{
  "activation": "swiglu",
  "positions": "rope",
  "bias": "none",
  "lr": 0.00631,
  "beta1": 0.95,
  "decay_fraction": 0.558,
  "train_tokens": 199300000
}
Each number is 128 + 32 x the weight over its row's rms, rounded and kept within 0 to 255. Layers, rows and columns count from 0. Numbers have three digits each. The size before them is the row's rms in percent of the matrix's.

# layer 2 MLP gate, 512x192, rms 0.129, rows 416-425, columns 0-95
094:124121100087121087150133146154116157141135045105110135140127074070118096169159138128186146068114148133141112148089074070152124182098152114115132084099131111130136086109143148162165143139114135162151079147089156184148149091177133139131145168120080055157081096163119119163133114065139152100
107:113153117105104084109135080167112117109102142128128147110069165129180167132127168153208138082184133123171106098109099086096097101153115151164186153137128127187116186140094099139149142168159160090094087095146098079120136121162127111165120142137122118135185098087164153102157095162113190106
108:152125162135073082148211139141134194142117124127113130143155089098139070112106150107104122119147141131153141095136108103151109150098169077195093155185100110150177092129126135117119159110084132159085123137129202160171150156113178163123141135119117106166160053149161143156134169178094146162
106:112076074106102105214167114131100079148130095119127108154113127160120185135128126139166145097105116112126087146121116136166161149162127127140199112181118087095134093086147109158130135167137082143120192134119180135139229149123102089113165104105146077061075178126144134100151141121146129092
095:146106159183113081137168114103143118134155193125184184104131133086126164129140118140139118115101175099163159124113139101105092148094146087127151153121116166120163133080114084117141071095134102108158192099038103131070150095089105099152149137149083171175184162074149077093166099154063174139
094:149086154166134141098150138130111093185155209149094087115099143141077171208107109120109161185157150098104149108121032208150137144150126143093129134111188147087128137095154119117181122094125115083147111094109094153095089161157095085084176104088180112146139118107160147070142158122152150149
097:153106097120124111183095163122079168119168146098117129084177158094092197145092163130135087131132097125105133068194116161105131167093123119094094067162159187134119087153127131125064121103070101075126169170095117177129155106179171118111114114142101113109131151047143173136113095149065106159
097:097124080133138115123102151114097115165170158140117136107097115131188142138135131119077165167186121102139120107111123115118147184101077150138188144114185149069120145078125207075121152130098114134178135123111183165105131135156158155066102193066116068085137125076125111179089170140076165055
100:116103154134145131132092190083075170145117201145179094111134144100082118146113155161149138105136147128154085140131161173126123128108123085137196117101103098106176111103114099122136128168074072106108096107052164138188092139061159153164171100084103142097136207185180148102180126167128137120
100:123151083106075165106150067118126158147066049096127140125137127155118077169115125199153135093088177122123126093128123179112109101134128100144089124132145181092133072108192109130155147129153142127117092184127156183088095085103109152102151152093086136113124121093145159086107176128142131147
# layer 2 MLP up, 512x192, rms 0.124, rows 416-425, columns 0-95
095:159115085142129131103154087113121149140131178141151161187125160146096147077089096130073135132146100128131102109168125162074123090091115119174152126104113142067103113182112111137101102139134150186119138099126052096183162162114105118115090155112180113081149158131150179100102165144125090118
107:169118075160126085109091134083156067161111114145095087124103171163102172158143125180096175118132107136046122105181130086110070144116131162110127140127163153125121123115079062118162115086181155092107122083176079123162138143129115148114184137120118131135142133140090109126137112185128118134
102:122150080149109089111154141148158122157133122088118123148146149148116155146091083183094141136073115083065163143123111214171155107161111119155127104096120117107151120164125155156131111100129113177091137095177095132114127167131116132147122128077109146131098149134189177100082085117169115111
094:094161136125144132086139114154113122157184107091189099124088148115146137061144128166166157144145170129142086138123182148138120114092128127111104126121124121102148085105168205090147114106103152115156158180095079158193154144255137123113115140164129112109088152200132119146127173152071189114
107:121108209140110079091132093079148156131119171124215167134139115149124092103147119148080179126123204087148138177163082128103124092113059131172157148124118156138159132130141122095145095064167159165088172106112133120048149124059120145155154136126067193181166162083136109152136115151084153155
097:153127145157112172157090104138136142180161141162114132143076129098139153100160150165090131192145155105131143109128051148135092158088122118135170114172137124140086137045164125101138156081094073086160132078121165122128125105109099183109108027157101088187152136092149115138070096081111172121
101:098119151095126164095142104108135169108126119160165164113104108128199123133168143127125149128117106115174129123154126135119153142123121100150139116127060155073133119128111164112130128175108159169158099094117100101078166174082150179115130062074140104138114147180122115129131149109088144180
099:188140091126095107075106117132110135086084093117147119139143112151120084113071114187122157135180133104131114116099119196105109162176161109100120155085072112185193142156160091159184087097137116179085149115158131082104122145128200069129194110118165131176165113150107114096122089146163140183
100:131127092124143063167158068096105201114141135132126067159131116137098132167152092158163114124124125113092149191148132130144140122113138150178131093158166164096146123107134087104082027113143158106075115117154161122119138122158129095130097068058085052149116159137161128104177114163145143107
102:199146108165113087131103112130129156101129079124102064124147168102091131147098120119142113142087094115096132063109133145144146095167104078080156130111113154213161137122171122101129117149135173123104076118137076127130099233130137098130102167097147114138157093127151172149092104122121136180
# layer 2 MLP down (transposed), 512x192, rms 0.11, rows 416-424, columns 0-95
096:120181136176175130140087146191068093120091105117118108078100176144109164121117114163082084151109134087137143067147191149167148117176096137149104116127197112196156139072089153122091097128103115140082169134185162078156058044158111115112152136105096080094115138170143145159144085193091084109
111:104183183143117057163122137137131116146124129156073099092122147097131095133134150079155096173085134138061160173120077168165169191153161127141137134145105097095115160112124098131086173118119119062086144022151121115118152174119100172175138142116146121129135115061119125090075117146095160095
110:100162152183088117114167139091149143170124088152121129134116159128134143182125130092128141167110172108119139123142162136108098127142104100139153084139147102138145115106164180096138125087103123114085156148102137141112116118191128101106147095137174139166182112080143163069180078113145095120
099:080189100152164114129157156213134093093141108168173122121100135131089183081132162111135141143194174112082154124090131115112075101107107140125127199151100219126120125087120180109135167113169160157100114217127161131164156158183163124160152128129123144163120175168106143108114108166110108098
100:123157078160143118164118096136132125148134173126118198083123147108074180136133132095077130121162181124095195093120182196067131125114115134136179152069094090146089119124134090125144138067167201139155126109151128155088133149126115125095176125104120170104156096136104148098102169110111139137
098:148130141108135070156070038111132128132164107142170139115107140116159137072124139133162114124135108081126102142119205126096176118097187112142140137116113114151130153164075080054117108124141156089081183071131100122149123117144197089083128192147136150105200078122159144150115056133120101149
105:161135102155183103073112114131128141165096140161180128120090143167101151092150190132142121065141097144133091096193126122153155144108091065088157096101111143149178088095090154159112142059132122132181171106147112097133182108134149143155141117164090075175095139145149151111093144084175131111
100:135087131119157083102172144186144131112119137137161121089140115135118168101138104150096107099094139165109176146115081194206098126102138140134117098189134084159117124141161188177083083161101188210159145195139155174124085131146135087186074145110150128115048125162151098182142124130164132151
099:122083125135116125128171117133091124165198181122138119139087112112105090099157128109149179106132139116113134119114114121125128057117098143128108139207157150171128102112127109120135185133141121100144078157098088181097183101117141080101124093152154156144125173078125102173139153152133155173